Each number is 500 + 50 x the weight over its row's rms, rounded and kept within 0 to 999. Layers, rows and columns count from 0. Numbers have three digits each. The size before them is the row's rms in percent of the matrix's.

# layer 5 attention key, 640x640, rms 0.0278, rows 396-483, columns 480-639
093:563534560458535547491488508537547525510536574502574480444460604564494475498462557477596453499613498468484450475430482528506489521541581549535546482541486464543448393578521511418420531429486488523455485500571540471472504412549465527530579534515541594589480536488538439510554530471479519514424476546566471393505424521540495519518436484483487498553498549491551474503495434548550425519396541444410477582545513559496475498440474440454548462534518437556460563501529479512495519520465495
093:530493487575411532447520532502504435512495468519513508522518460579438507406521436491453531465448437476522491451464481572453454414500510491503449460536520514520535626415486536562481470532506398493459470536512494526525565453567585537429529489461532554527480505524492422509553511501560452445458460501464477572439507537530505578525486521465593469501501532485549513457447463407510437537415521493516519451574543527519520518576518510528524540467536467430485579471565426586506497513484461
100:384541510476596385510494465519464528526459543513473455530538483477482518506443506489515572515515419524431494495444558517479505484428554442435408541586479484557511447460446561522587501498475449530519494508465480610495463539566576491493499588467477545471518550485422552508449519524604439468452418494554545516561478548568443538477603472396499494485517481478531470547518501443567480486513497524545446438483538485531529502488453554477502432475518499520484535473507529426490556459462512
091:464559560567489446531354511536479556405475505491535519460517451514469539511406515583541522604499553477567512577478555469386540565467532513502497463366417475411530405450490587475508575451547571453440423450526552625486513507504474481507460470465460536499449455372483516479525486485464495499424444416492399591565388596425482459465551496580612421632558511575586627558539548544565419528507495427537470508493464568509561503553449577514438506555506569493516501602510539504528435572477525
093:487504441494524533540481478500365459383430480522559484499439481550423528508587561470481529535523460494511487500448471483474417569477537559483455435510486535538556489505427417365467408473471529511614562566512544490478580521514586461488462473448447555508517442463517448485527436472548585496554581482584491454480489513520449498489514553454467503556506480481592537452456478509478531604475457608521526567489542573569521568597501494493435447460473431478410573548468496574555467534558486
097:463545564554570536527494524383546459456403511496464479477509545520510498448525458536607449482537521484456475505514458513484447419567502478498504506505445576525530495430507592555544476499432449562497525507453510535575523474445528495464505492453462446463517534396521490564429505551474535489452441577572534469521538491407472406490511560487449573487512542462512509483478541548419504505482537512566573505548491517476466488514601476501647519455547552473443496527556527445557485426503509
091:514509471475540519563542446532535561497554539479521530566457583459462537502431547457475509593514573568557559419495447495445602513499379499444547524555461506431532518488474568515501532537516536540487507527475555498429536583519547525476605441464569480558514475335461500391480514486477547528583459480530581468430513501469549495494449502496581453629530415433526501571488544522458473437475461538493515444533503511409458440614453485491394461377515545582424451510470513534590436547495519
095:455472503510455441389569467420489515456501474514413660579559410519482493478484507421465511485507506480518510484506478451542476560502490488475557430502511515478483457495452493566464443421557511493460518524523506481552499569594484546565470573507535573488527522506574413478513569529500516457498394495568626531546529490498583448535507505464484516455415449481445560468440465526546549493553552610515527556429518537408579525548493536533474404531454510450442505501595459494579467457473417
100:551426447490507517506508478403505558466528487427552459549464518485577539459447541448426447504549447365431568524521535505565512608494526434480435472477500511479461539517588405561463479482493453521529493512532480516535537498527596469468488523478564446470508496451467397547442520490445492466483386515576486528434424457525480498554542500487471525470393519441471447592517504471548546446502511406428539528562547511573507537466498538559519576419453510514441487481485516520519501471469531
093:558521521512549471556435480491536489446510547421588423549422600456485476490499524547509461553508440572444498456559533575491687519492514549593484559483493465479504483451572483521484529520460489465426547385516490444411569495566458564524449478503549581572516529445515492525430438374393534587491508502436348464491561556490504535485458426458512470520509512565485556554470528449519537460463491542531493508389526439480588421505525500508455510534431504446467477476493498527521516418428471
091:497550485475485440446410516420545496434510493551489510506432528517551511469441522553450537510601507519454605607508492547514529527544476582454629438471413516601467471467483461467450531461477448463516460599541529561521474472515570442543598556551451507503438502482480450480423511536571519501486446493524393493586532613578484419472497489454542495530531470435577484558430460638472506476501450468517519525565506510540542498495438471478430427577414506505486526472413559466406509439460539
091:412449559450481386519459454492374419559579476494349452508463495492513535472521510592507491405546564363538510539495509524550536475541461562502442458497476550488405460523510511470469515478467551511513498582480496529490528510483503464434481593362463508541482504487498465575530546516504476423490475509427561569573510492527488544506412560582516416484503529467579473458431533548550476530555430498544484563558499597444506503494491482499465533452495518425464439540491351547519589509510474
100:516475443443508475530505452486556512465636445548516502477579491571408413473454472441566429526499537497541523536511499472561513527471416533443453542569463477562491515457492571564525450564541551542565547441401490484564461558462453452579434466500524446509532498506470525525504475472440518516506470418429415501541467539490484547591454487416506385579501452493520523575530522448551453438512489373529538528458494568452577450521580494446560524568413525533625474466452496421548506476556475
095:495474474503622505519553513480471589524559511501490470552469562458495516421468537513489469502491532578460447562435445545533484479470507483588459549527523518510545559545515458521510483527439559547486475404493524525632537459461557495546385536518409522450478569516498451536498548494531442528442510569491424518479541617452455401530484488456512427485569504557533532510500470462464530578451563553461422491479580520611470549541441471519558422452558506375531577509482507425520433564513433
090:547449510536448589470468483421451522543420624580425522552408531425473454493516564498477539487560549466553494481576574486580501479513479442530424503486451529529454497552544476519453509479436589540455502538485591471473485507517508389552555530542553622549482577557437511432507495490527552545441516445509470494482543461565500529512553537455546514468556610484448489588566444577539558428502527499569530546528495520511527502514553582587437556501499593480502431500512513533469484487515476
101:529451500520514450500614457548534514403514446605413515512456496432479490440438508468492552588463494545478472497566487486552511379450521462490505560567529514498507457496597522559551527382493426467587553450473575569480527438495552448463544475495489502469514577412608557496605566540469527555500487485490448529561398385497517523490569445538465488479489548478550491429493465470557497439456564392493448504510522499456441509464499446413447470456499418483559489477471453533297462488389456
092:478479441526532540511558536603483552549545471467507438453519484493471492431475407458511467462439548459579412441466482479580581571662510499512563484521323527573447486460462482439586505582581521567550568564486375514446479531530547516394572491560471511521524448535438499494544524450447482523485528512410442502463444513416521537459500511426535558531487481484520615572441566521524525567507494530469478515556412531556539528449502507397549514473595491549412475472437440485538457514511444
096:529503542461546528479520449457512447342461488563464565478543517458480380470473529486427560519517442408509576504478587513536504486430500492495615525412529446533494406471516498539495435492422462502489526501482540504638492578490475539521507561489491548447474419479504427574519545491518484466516428483561585596462461550506479495519474532458470503558622460465513445493447461509539453535521616491496601594478497514517485560498440570441423485485432485622575415415533521470543413412565523
093:545454498519469459470484550485466564512454529495484450513452579454432540502575587551561535452482523560606506448519509575467539527561534491446509533514471531538466478469444503543516473484529520490472494513435551484575444626543483515583535544457396492420503542544486454496432412480517479405504530576419607551553466590464522494463480592515534412563538496547432545531506517568532436505537444480541543529501575431460540405418446561492556501555498484460562534473505417495572531563443497
103:545493503562531494469457519500428463470442586511423436511496441517532489568567550592551595471515556544448465525471514495505559577597497552485517459419544536554542603504485483503425508510473546489417538513481435447475482523555517490560422447403481502513519495517465424431416527574446510531482379408356586432536555438538509606445534577525528493465548520551527518551580524502462514525502498513558418478477464430498547462516483589496474505528550518513476475495567488412456533485521475
098:460578444487581478493525439520513439493419562469526468498571557555537466458539458518510535556596462442504473499344440471465404526503464450483503454553432508458441538468549508478472484498498487470455476580576512491506456476443550596483477515476528510554503477433547481430418441463442601497504451533557481464493500473511439448481491397425486465526485423440508428504571493523440425524620389480441544507430517510432571429364465387532475446553528506527581517439514445575494503461437493
097:449501404573454473486505505486455522483461601454482503489400462460536522533512573497527493473529495512543499449501503453553489476512521569430501474421464577544519451578580513567480453556438512551527425508463524503575433560530500492497424545456361454545453465371493553506415439478495475399532479423420557507447478525555404562487562425515599502621556456447489497557520517460420493476415462462433465553443569427548501486469532480537533467550536538479564609515450550489623510422596461
096:516553475401422486473471482546565476488546485492493449613431516559484517547436505430473538539588597460452512512430547533466554547511581554517475541539403522411502530539514503568449426517416521462502514510502512535495585412546503480438525460515519470464509466470467514449421535456481453566527602541485453484493585515353594486453496445500535450393456520461579516473410434484474596493559550459449503561522546453460555550552495506484494549514527550467514428410428502509538442490479516
094:493564421457420490444466445490532426452463495439471464569468353529427540399511446524644511549426510487528565518521516520546433446559577553527488432503542416421505485571530421525482495513520493559516545507497494515465556516585483443492514577437591495489430486494507541531464517451515455488477500544539509580497454557523453481507518571491660511583555530439524524527469475476481578595498513462578376557577582494488500484503504401449556472518343482517486565542516447499502575450505468
095:490493486490490435458405434545509468497435556519552538500524453472472469502557364527457501525564511508555488491560451495486492446517521579378532556537525472504489511505493479558529535514409505506529543531477521475435521409531456578553463556522408491534394523515489525529506554618524481446625461490509512497437541627508501554611423531547523528488478417476464523470473570576433514550523470477499472371548488483431565487526546434461550531501440450518421529529426477502436424532520492
099:511427511508480450513426520520434450465402539524576431523606516489506463445555425534517518523497512467509427514473419495452558445481517500479500446493519476484612572477468486388481400464456480516532502442483431522551466469517593440430543405518542519541557535484498534536476505508415604417529457533565458455454527466449534469502511635461471495450457411521504500448475495523452473578456405369564478521525462452474356504530482555500479566536533532611500533434513520529475413524565632
094:483528484453529594485526537481497534533501465442505509519506438538468558501514539449401602531525512465484565522532524491575522522473508403533559534518463513450454551558495553508523506439596547562628474376441498583446469481506572521404462536445515537406453587432547509496517542478468525435444547497530503483473450500430511531418507536498550513414508541390537543502604502473661475478408537433421474538555459505486459538551542540461425502506405583487493487477609541561489590479467465
093:494497494421446520500493530432516481480429503496566500436453429457444460570532473544483585537539390501420534517493487554459518515430474512462490473422589547503527564490546500470582523459428505556468514568494535528570586469498558460508568452516455528453457364539492518520466550554524426524493559512511560547554469549513496491534494493469473441466504512570517482485601503521436419512567540472494496411530535500406531473486494534509437480498431569503537485436502483546441514479488508
095:494435545428523575515572482466540567608519546521446507468515491500474551476568521547530430413521537555494530491570515549407528430406459444500442557442489479511546595399485454489487522530473481381544485476445482475462509527363545555458535474457453556480487492468606498444463550512548411510536499595415458450383591468514465494473449546507449530595490509528437409520417459553459510437441592449533464436447585546488554488534528449580541564611492539522519510505377541541505437524513468
096:484494535451563506496529544406506467514380480535468589515558501492589467478473551554516494460498528549518531467497595502504443437504441502441540557492579542638472490413467522510515542574517467570466502398550464563522533544498481564583561506495481469466548486411441441537431481468522512515443526405482522520607360505534506467494494511480517588466462623598406475481531470579518453475436542473448488436495468458551474470497480460545516430528543434542500391510455409420462500462477493
096:477463486538418428547557468545545527575499449379447479589526502494492547569448499478491575499535419482458467418566477489439409494527536532501514472460484454506567572459591424484388474506533456451497534429410424524505464470466482528565541484483533626654534383541549443422548534517508480484533454403511496511520446533551507544468517528534579536438523506485446512513445570545498564467405448536560454501511506443428566490476468493565419470460484514450478519486513584443436460519460548
097:409567570501439466448549508556533590543547508481486455504478458395465497405500502477469543493440535433406468430492550488447436467556516561518496455589510426465498467477421457472490510597449486414535470450405455447497467494521559521521625529517519388521561445467534439483522473499500520500524463466495551570496464479551448475525444522453428525462528430435550560505463528433481508432508455578409556523520543385567485540493567498447562446473449524520613494479505575451594527495479521
095:614593545455629479474569452501489517455500450564502515501511464501495463544489505465627541644476458477531487576496500521396466463544455660509506480554560515462461481474420518530429511579441490489505452480544510507465443473526527548519530438576545520524496319448596464528569524472481502524498569387541508516557525506466479550497458358446408425519472485590466427520475420393373602527490523441484540477473474489477565498490434530407474618495590537516454478622572477568485563501527478
095:549574388426463495433512460558408470554465470469525515427541480538450523557476511502471480581435561454487516553428408428535496454528507469480481524514558610576585572484590561476513550450590441522505504534506564560469572531584518488505531559507522581485473604429554470536531505461570450490513483475518530425541558441453443421492431505599411538493501449472499377543521457495411538500562482484542539422443420548619522567507457464528522461466462567473521565401566547553561534432489471
095:493530570505513458432448518509458514555515442478493468539521509447499571557365466541478540484483548454488508457404494603457528522514437521472457566529518512518503499475521562531501476505520503495566409544466495502493461554511463540506500500498416552457533521486508467419502435483449450387508485601472506469499624506559488617557546592557528414508438567572534504511595561560468528445500591469453519353419447619483462519487491534488523558423536548510455498567483503557518472537500536
097:529542483459504583477544503453399389591500514495537482380464562510419480602545484438486424482481480477534539458566587571541584525476479484462516510587511547536424355521534457576518383574527423509566482466438406507490466455501477448501502476568475487517566511548444445501473447470603562455438406587465526496440550519395502530463515490483507564512461519546434460478540491491427525468484590495474525432503486566572501488589430554536554458509584462463610439509563548523559443412517489
095:531515513456485578627444489469492515578472441445505547453506450478572423497456357451509524518521572509518503477408484512484460554404507473454593445487421489507539461449540504480526481404495530498518514507511489490547438446485518425495548481498481467484436519406509489408486526508463407518585460483436445452487613504502553454498474533509510514459467577486577572519473543543547607531535533472546482511532480480519558464544509531505452572492521540551540547500471479517504497532467518
097:462430560454479471483521524539533435482559478474553467421513564471536469441476529496481530502460519477477466503503487491552458402588476541569518486534527571547588481571598491558543577428494522447489525553503454511448571456534554453478515531489423544494512530495575368558441501484504490543446523488516422637616547472495585431332466513488420486535429633547488520562506405398572439541568416464477574470470519561436483537537494460431479500578473493507461465542464390477481634494465447
095:540471525487382596498540482503489405449467467475500441534451401498496533460458404447564481496495539493541512527529441485443472458489412420516508473509587541484531590455537496545522515430601519493519470400594495477477470414529491506464425414534614501590518495485441503500561478473503511465578519582511462472503606536543491439480442500474571539530494394540416481501471525530493467436563452541438436458448535592615540515482512484527407434452469461502511543433479607534493437476575460
099:542491408392500464584453550427522446511500460534430524467452551441591503391434496502590534581428492498505531447504558474466483561506453433478465505463362452496525458576404509475560514505441586454603517563509541509506499501435446512586529503515458584490588496507564558550475438577445457475477458381560480586601523524551471492257544484530426479531491481445450601522442516588605496454519451509533556526528543502486449436518411525467487513501504573501468567416473522530482514550558553
098:429437538487495676510532424464510468492569581468492389513458548460457440567457472450440534466456508499472555528475639545434543497488384515552568539530531433478400528445474485458484496508408419493495515509455473630493559509524478517484420561502562432579539445514480588548419524485533408508511476479514437471560547426497495532484511563544565447493531459488521464507579491546501501494538535432521429368527538412588505544452529539518565470584467497488520391602539469452500499531508502
096:474527466475410508517507474545582558532561452562478536562446478469457554500462527425505483494514478465468547421492573577507402407533512525522507508495540508562492516451520468511529518445575543518553497464457486439442403598527520456471406484550529409463525501463523602535514637511438485519496526554529448491538573444479498593515576484486490569578570522520499481429502492510455385501546434514517412492530540518414410554531560533483491487490514430519519457580451466525405537468388453
099:514450469467566532493502468446517456506507464512450459425466477510497571584560491564499419490500579474554475476525421470457451482437533506499425479482498415442457505512457492358509532579504540544480498507392473456481426495518529569442495536514508447507481637465555510527511590456566537393430535538442541446534543458539495536491391538426529477509553450506541601576415555501514492542466441539467537460556440507511485531407577550572501474431485530465560592391441550522490384501550469
095:443473468504636554431529513584477586407524512551369524473609554480510468348435525513501517456445521463436558507479468439517539502447490485484465566440547566477440515532378559548488535528474463578517473484521567489488489481554515509608525532509491462452530470652469468508492490443442517441514475505479488561507497521490527480559518472483487508558516563473369465572344484556531477486556594516405460454474529460545465455518543484507502560481529530625551496405444464501586458546541580
094:535579482461520487438572358458576569526558549524523394478459524567464549538549517543598494383569560494512529404525524536557493481467512438484522535475565544569584541515464438485616495670535562498465479530535482463442508413482514484505504513509517479537489527519568577567494399447365493465628540410488466444559554555498501486484505525554405633511563513460422431564398539468506431480509548515536541520458393448516536452559468517551598525520544482507457530527484570493443440502533525
093:519563487432450472492522590432560498558515496473529497489547569432584387518544500420490502522492563505480494465512451502489537592440521469483470419570404507517507564520570442519607479489515454497457544518466424540495497525439465551515489502425468433507454526487468587490537481470511545604498482486527546569510541550472563560474536498389530584520461473452499446494493538527439480518532510534475521584533428508523508578506480484509548453562458486454426550508524522535477456476534576
096:578469591456454509454517439537519492480519531503499387539489461459525553472465582502538486418597424603512533440570517384451451490491531460573485564438511533515479554555539463438508506516501428455468534579457532483535524470536524533497569468456495490519440525483425440524493486492605625475545490548443539461525440473491513507492558433466431463428444465540450588565448430523466582517523540499433448447491447430418436496438525530513533460518418550552469522433453544488524562524616509
094:571520564489465478399409461529592453432603542554543466424501527466534485392466509468513505463472536508492525470504441453437480465607476534458491522479487486427488457574396511561548435514480537543518480495494530439526448455558602490548405540553592517471552473398520509525560550524482547430597504462474500474522498386535557508538567495482493517392511350396546529595375491532482492552570410493510496539444597450498512522479494497501547476480419482433626529473453465428570426457510437
096:516535404399500488433471518580465554538547470470463498455518543539621506561456443429468465470430504503526552544477542442542543544534494545539456477478383472485472424473431538397557483515515440522457472568460548531554447564445446492448474492386572440502459454539483505551438541500423550399462512480443468441481467529446474478548320399482472610498494454455538383520463479567568391460487471513401494517514461500524591463583475515505500479492559523511523458559502409572507443548528562
093:541488496548521422561646510493483518531491452620484446410493512523483484533450525584527463530503479461505504469523531492465408487472503526412477459429472456488410497450424514619557494520636582496562564510409472533396377582444536441444528452610478598576522512613504497514559557545567501446507528496457546481548471504592471560479448402548453514445527543472437508442561505545473497463491490502468507480468447495491492478556488450446438501544505560382528483524449529455562536493459480
095:492527471525437486452463605437619500541543456392552574565557539457498468562503496501401468576444482537488490478564472416475480490469520418598494435583494557456416400540439491462497480580501543605418581507486464416474566449455551483547451533485521516599535525514516532496452469553510489541534476557533585554463490509532406435516524456517621553433423503496513574496425531524488513429484447421541480555463395454456442539490482606510557463397488439526434448477489490596424561445394485
097:488572482484531449568556499522498451511555541528532574497566547492508497666535530442430521508483427538515543416538611502465489523502536416588547528543450469479505458546561467478504560557495463505471485489536563586423538475436511543542436542562480455497494572500425484524545524536450490529464545520583549527377517447511471449486498509493539395408471541540472530552510486501495533504462500556520487452529585539531500523463527521578378384457494463553554519476557554437474563460447490
102:481545464568514407467516562455459513544428486547582539598564515525565498423390523492524449502509497452464497555499504570442421495531485501498529482512420571519382460566579528477486496501491448585479570509405505586494624480541532486552519445571508459521503480503374461443492532573560506487512429509498488508563481477502501488530652478398454452517607511349591475507451544488468421503543499431500423568454582536486531473532451555526616441520526507513510444542568481446553552603537462
095:500394457541430537477463533545526541497485539597509533448512565490493591531463488519479479529516462517539552474486530507579515490541487588609497446494479494502421516491493462531535516465477559479522598451514565504563473517453450496462497440519592560513466416556470472539560511532568435597526594467448481511425495556589501427496442492414484454491500385494586477493447489543495469545527520420478449538591568533521533476560591475555472581466397500515426541537520390474491477533513625
095:557527549460440486495535436364436542535446471549565484459525545522449407499474504537533476483485469487512478581447465530305483522507428558518617497538526548520513515543506469492437536480558485607575508530536516575489489497458508405459485447446455515474377544430489403533430458460551454504507364524556417573516459516530637481453521453428533533419380522570472508515469518482486586531527459469513425512573442511452512525501476513468539417422463419471519550497520519466437446460543648
092:540465451513533525510558482471553561540461448506499543557436481488525536390527503573482492625395539541577436549467571499430523536530511498431486574447575504479570518556512502481569499520428622504483409440456353414523500476524428519534521400478543473517469619460461432439512518480500517549479502460558414475519497494418501440492452459538514526543483425493507475476480504538513533589535473595435521545577516443582466551476470485487505548549561481517395573473461488582501536554534547
089:453533521497472604504533542440478500562464484447425454464483513479590433482514513531453569593503493519479533583581610512481557502419486437439478465476468597528458487491431487501583473519478520506404591503453471525539487490506415503609499479512447459442526501542473474490436557498575567475546464550522518444469465463444471450473532493458471507447612473567470485483521510550519449552597518561492480434475500490466502533433443459463492482492414566488538461496545508523485505564560493
090:475422458614492523488528466524442514713459463526501495456535456499375479534471510502600508516421477509501514590492500454515460384460485558520573481526564505516484460486453567496471538520581491514562491524519492558507524524587439427452495603565452467479511524465500503550414484549487414510480484438485449424536421483474536469471542506451511537478606564561470433512471499499528470446473568590555520481391498491509542517511508554426468553496510532504494550482567515330506520521467563
092:414431604422436361501601552553523554409507518498484489493584524469440434504464514519542506466567579458465532543446472616520464481405520495477454550435587530573420473532466512502571454396495459514551426470546458494505415485512492546521566548558484553491567440445426442555545464506444436493485481600432448556525656504546476507584589555467521480574544514448490560577478495495431426536514499427443444490509513414493473543429496602466485537549441507451595556580497589590542462470472395
095:557588535572511515611584492559558456507502504505446523491455414520539503510435525446489461487541510635479539467453518561495519472466485470435436543485493547454404596567472474525481540477531417452524583475516442505558459525635514448543585607595439496582590581440434537414516589480476481517476505530537420541477461433505469506489460490597500499457542516536531503420447583485432541447449531479534540500506534521537499520493474442527481593539606474531404469502489428455457436539501437
092:470499474522459477541441538507492450477522548448590583623481505514506515520439376587454490517436490446539497509512508561466472488536529467470519562539454480465486523566608490535559452462639502508462472527449619566449502499464531463539542600496512633580459542499583484527474413490476478576504442445539467412415513482473520500443491522481514603360468514472564526440582571550547486451397494478531521542505473493502537488432557535536445471477485563472484559460497540477479524542540500
098:535480478514556502482520393514517485440436498481481545535424439519549498527447568545532491526529518540495495525549437488524563470591424477441573548479513480444495476564547441494485463497499540467575445507567529521458397459482517505594403440600496510424439501537561528482618484395479515469552502488613578487461494565477527504486549471604475500564482539508528439504535503497567516438511510437533444470528554473555497487430537577489453473540506555561475451448530558434423495545502532
091:509458461491538453410533454533480457555540555546460457422536566546561478465430532521433468494502422525480485522436545567504484486549427419567562498423472458542526469365503558456538485564477491566510510475456504552410480584458464560534476476524469477454555473503484533430486448437492491541424498444534458546519506539500407564472400564542508493467515451571434520467591492542568459419413484429475563505493620454446496410593412411544434520502543528521467433537383590496494437463558474
091:475396531493578492530556444542424601448436517501428496481422435420532540533444458583519492472520524482524588514418459487547590518457508407443569507533476494509538450448497512588486466488492455521491622513484485547556547531476538439527521539482529533460395457406439537441494425415506510505498549463410438489440460493519441511520472445442439530556578556511507515564523554509514460464544462382621469368596475547540481512514453528454503513508496580530464456438506413484464509453464524
092:565485494584464534390508508606601550452493529531542488417516475375451555501464487437501479472478471526569516532534526495528522471521457513517573504465563483464514511482502511460507493516480461550396401510520573499612543521491547593468547457430419493488511471461542488564424548574595515462549517530435518389531481613520492478497524524557493487468534524546589503579503393472481396425439528510485523465413531492515593540461435496563420525608527552489482469489513427442465475493540472
096:523497398503524518533610547583556482501402409543542486469468596480584526537447526566494391551486525427475438421386497466487465511594556532511453453453461480427541527581547436423511517526461450503476545470505506580542518524460503514442472544462521484432463429576461477457547484418551474502509556455564469559599478555538420452450499456503461560532529519477476520479521499479479550563518396532504434507410524494507564445454552514606509518503617444473491507535533356576503535529501556
092:478481506517528581506455472429485507538437531534590545408515473600454527529485544532513470574605483535439585496522453540549511400476448499523456566565392503548570512516430530399580468498588442456483414520571438432561529521468603548527463500462497468498497444494520421477423600532545525501479453525537476380528523363487523512529459553428465449477406456539468518468460519496485585477546459503461476456498443571548392594582349461441483408462405492449519443612486523469481506446512531
089:389569466383610507567375489489528584483445405608511542623509595492454497570476638478500629507564510475498467498472522506459550552428522529533503459482478489564493521511477474465520483470518468563557489464463405529514532501456558510473474539455548498505584477518533444408470487431481478439495564470464551512485489454493566481503453619527514401521503587500601531546454456491581532456495500470401490480467453492457525519456492500476475464408550578534459431580537492495519510514523513
091:536475502495565477518478476527543483488445482585462448509440541510502579517540591507550503527475487510502526485395502617464535564506478470550521518507474476531448471575466552521543560539455581539446491416571455512525491453588520469502590480500496524504508492460557530460500519498408445500463506532418449454440529436460593419499471572587560479473482440524469547525483415524563428597533440472586589523521472447560637524446520480529523554502538531496410466520406544535380564566376507
088:523468411431441477396554502416539497492496522469500522505444526471553492503496581493548503487452490535461529451431481555514490606432642448451516400414507638477520412493501510564546536663582505531524569501456415579463539543547474496507483461515491474472568445454472513509533520497533525487437450492535430526524502494455576545481524467452504486499511516455492533504531383534438485454564465537467509495398518508558494571500433490496610579559468418514568416549466461464569535486548495
091:518509413540475504527538565520551417446506569511609462550552452396506461530587492495356534515489424587547503555414571430468504492504547533530469551537507575563461548528584431505536418502475520467510442470513435472489496582429531489540486540540460439465373484493456482487503482469608389425523519476502469485512444598496451560543475507439464501429492406465490508429454405493434631501491534584563532397542540546432482462450560504501545493591483577505575429476477436557575470434428510
089:528442560495471404460586523514538429615500528590545528495512508415446476548552492529467527481456545513393450461417493488457512452533517539463479656534534461529503460473446442504624477473474521551575528601500538480422531563516514478541557491582504527479545552539504446449546558584467449422520505531547461420544485455467431521502540543475541501518491524465488454504512443460513476467524489492469448485544541329532580471529565579584459591528377519527424466471437457580464493559503516
092:490483513469567571528477539472375446516555440493527481523542566496513465490453453480419472493434515483528395443479442565572568504445422529436532375474527525447546574590492525495484448497469495454519471545397458461590514540548560440527481521507543499456581450451572511428452493417516530497424471566495464494488538601381497510433529565580577530602551473444518460515536466456489503565452498475480434538553447437450535481410438574518535546516550426532543529506568495501556537473496515
098:646534619471603480480606488541488537598555472505593500428586538633488520499526522515506518496498425513365464464508603532518452507415569512589488436486411539455488465619540559518484461450448546534525598469510514467598463461542476457481417532492511487435618525540514364517450576541507420507535396530443487485551471559487528457464551481458514560540522528508481485508491481439491430400483411559557554607557582480525482507546462503488475458485521488519502470543519469559518485485528573
098:456494592553472544549496459410565516418459588523607546493556470537462649446524562516513576477513476453380481452533492434455488460480526447484528516554486481514443431618450543557533485507425491636574562547460608477524539552540543447525517490403558523477535445549567532498534568571401476515582467473498371492497491636515541484516466471529509468562510499426412455481546463461470566551505556507630446517601467476446566483489431521441483523499503548521505514513581588512546459511426522
088:416547470710414465559509507493506488490489502560550590511495493588462486468529609457533559569486485479538550509510474443534499427513444515564499504514488449465546446471396427457536473487532440519446610444513614514560450426476480541585606528439564555499563564531470475514601518541674469447513503543571510517434463453567486534435655454455537450487492521491566544477486448462546487541458475498541473439573520506564425541561464489533524534486538492488432538398525472428482458546492533
094:555560533486421547608403481467430579560579479523546505567507567464519523518488465406396489482496591524498486474437552508545529558536492468547453453510488405406523505512515481511592529569504498485564538482514565594505473517533399466462515488499511473530500504506563599479558519459486459514517603488543528489455572466449464527525512395469512431451548493505482502479467525573507505498479464487478475451511458468543484528537490436415503461661483581422406504571528555551452579523510430
093:509513492533438483517614559517558468473404469581475494597512499533532499542471597571519548447471475429494416472433494592504471494420489534540530568448507502420501557563556553577588638525458512530475513469535569500533456456500526510447467393523455550458495492473436507527477455591584575520547566498480484494570530507572514562570455404533494494619524611491495476415477452574452637452538548557561482451417433453531488514458548523519535489493502493510559448472424457477489521529561531
094:609462513426492510457539458551482490478438482560537497594499458489498502520506507509457485551587489429449495486493494485453470546426601439445515512521471498502472548465472502463444524493592391560538501510550525497486468536440547491541545510504482553531515559526537498512522430495536571519585633467594514474482466522466547474479454566465597504388562584576605516516440551501500539528476502444454474459497468491515475515384443510480533424508506454475485646429496545564512528514522583
094:466497511469508479493521505532477555489544476550497485521461415549549456452456532443518539522531449471467565512458502525405499482446453502430486449516512536563540503529464510390510521478507534468574524481559472509516575509447496431509531568525523524467400511525493504509507535573550605543553450568514481448458464417563498535526514517478504545513439513384464487514481522556528529543494542497473410534470537547461513491506458450494533417443448548520511534536461460473420514507573463
091:526553558548454349530503517397550571393504500441444418381584561489522411517531453502541522444435523487443538540498477551442520531504501456550513470505522487462489429486463558541472450499491504475482504490532519480524411632529578462487518438507532450414666536454484607433499503373478525490510459441529497505670439477561530465534490477479480388570505529486566479564547489324413447577545502541599506598522586564478487509499549533574564364464520481532437355502507424470539434518392476
091:437471500591475456480434537437485474468491443457517518504433457521389448457479422566474411544485517442446424524467553490432587451461495444453383480501453470494552444509453544474440395556405508476501493499487454551501508506532437457500505496569419514525555494521430497473486482538447437418558458534546558561419612524517435436578524621484496466574423587494484504504621506607471599437551482437517523511494468495482470497453452521562469493528489527497526390610452576510527407456558546
088:512418524465531447440522567402508526379522536579444467554581505541404479472613523531568548528523455535401444435510479467484547454434545547561526520555496529558539489554495515488434501535491471465480470527364557481527483523533466501598523488460498523510443518514581440494370484483482522510470469545613571451463525540551556442576484512526514464555439465485586431514437576407475405499444538529474493494463571490550481489521499492567522516561453516522514601504453420449513473519544549
093:558532511487452451484480480492490595444483459492471601530420564535586483541479441520491503373361492571520438505535554482602449385515351389537550507488482546595527613522522487458629517437517496493462466429417496452559513421467466554479543475518478477493466558364581449502494540494597440508551500469448528466527484537521551532422509525518488510489607610499430390437421502505447502521481500438585408541517462515531493537511584558477469544606489529508471419519505464475537490522538500
091:430607585582401461466443526440505483543516493433487482517487519552547475530551411485432591512513546435547473555633459611574551451557613356419539459513497501464503493441471499453509538450523586411481550398543489493524507497467500417574537485535508497523605554574486449476516443467526444464466429457580582554447425483488537551523556470465524506481457498550503492433541508573570476409497556572484538609507522619569391458495530543499453509494459447558569424531503540545480463540532560
089:613516567465429426546500490517501539563464523487472537673498505619485559504486600547445405518433463581464514533615428568541479454523573453506548436411466469486391553552527508585558460545483499496547514509515466413576485554524445446467431519481457504503477484595404573516510511514530475480465532418473522462590404579486462555498564449510521401613625516439519588532458488484489434605575566516561569446510582510460532454390495544507574530560527496448544456560494413518469432530507438
089:470412477442539563410576519481432443506563476510544488454443473467542411477465565546500494601519465437402455461457540450430521419429525497517461546503478575484581556511499522582591463475502478515464618512392567590449456506470551527448453487476415430517509577464424459486557533457557382427484461488495540477498469451491523494499491526465450471430581480481497578553496493572554491501552516547512514441507479511496410499518521438447485515499523544599485513514468564513502477472451466
088:487555443575427544491549532541471457490529423495489494402553420569516524460616461498627462546512566477583437501529474451448509543442458551347457520478541417433461609542479569475540449550541548546500518465444443492485488415481559544435523517452574535541426530535532494584449491521510434510507624485500573449501480457500583529402436492448506487467477511533581467610538438388544487524511558469531554465562488486421582475512484459586486474420515499589518479521473427552414498471509510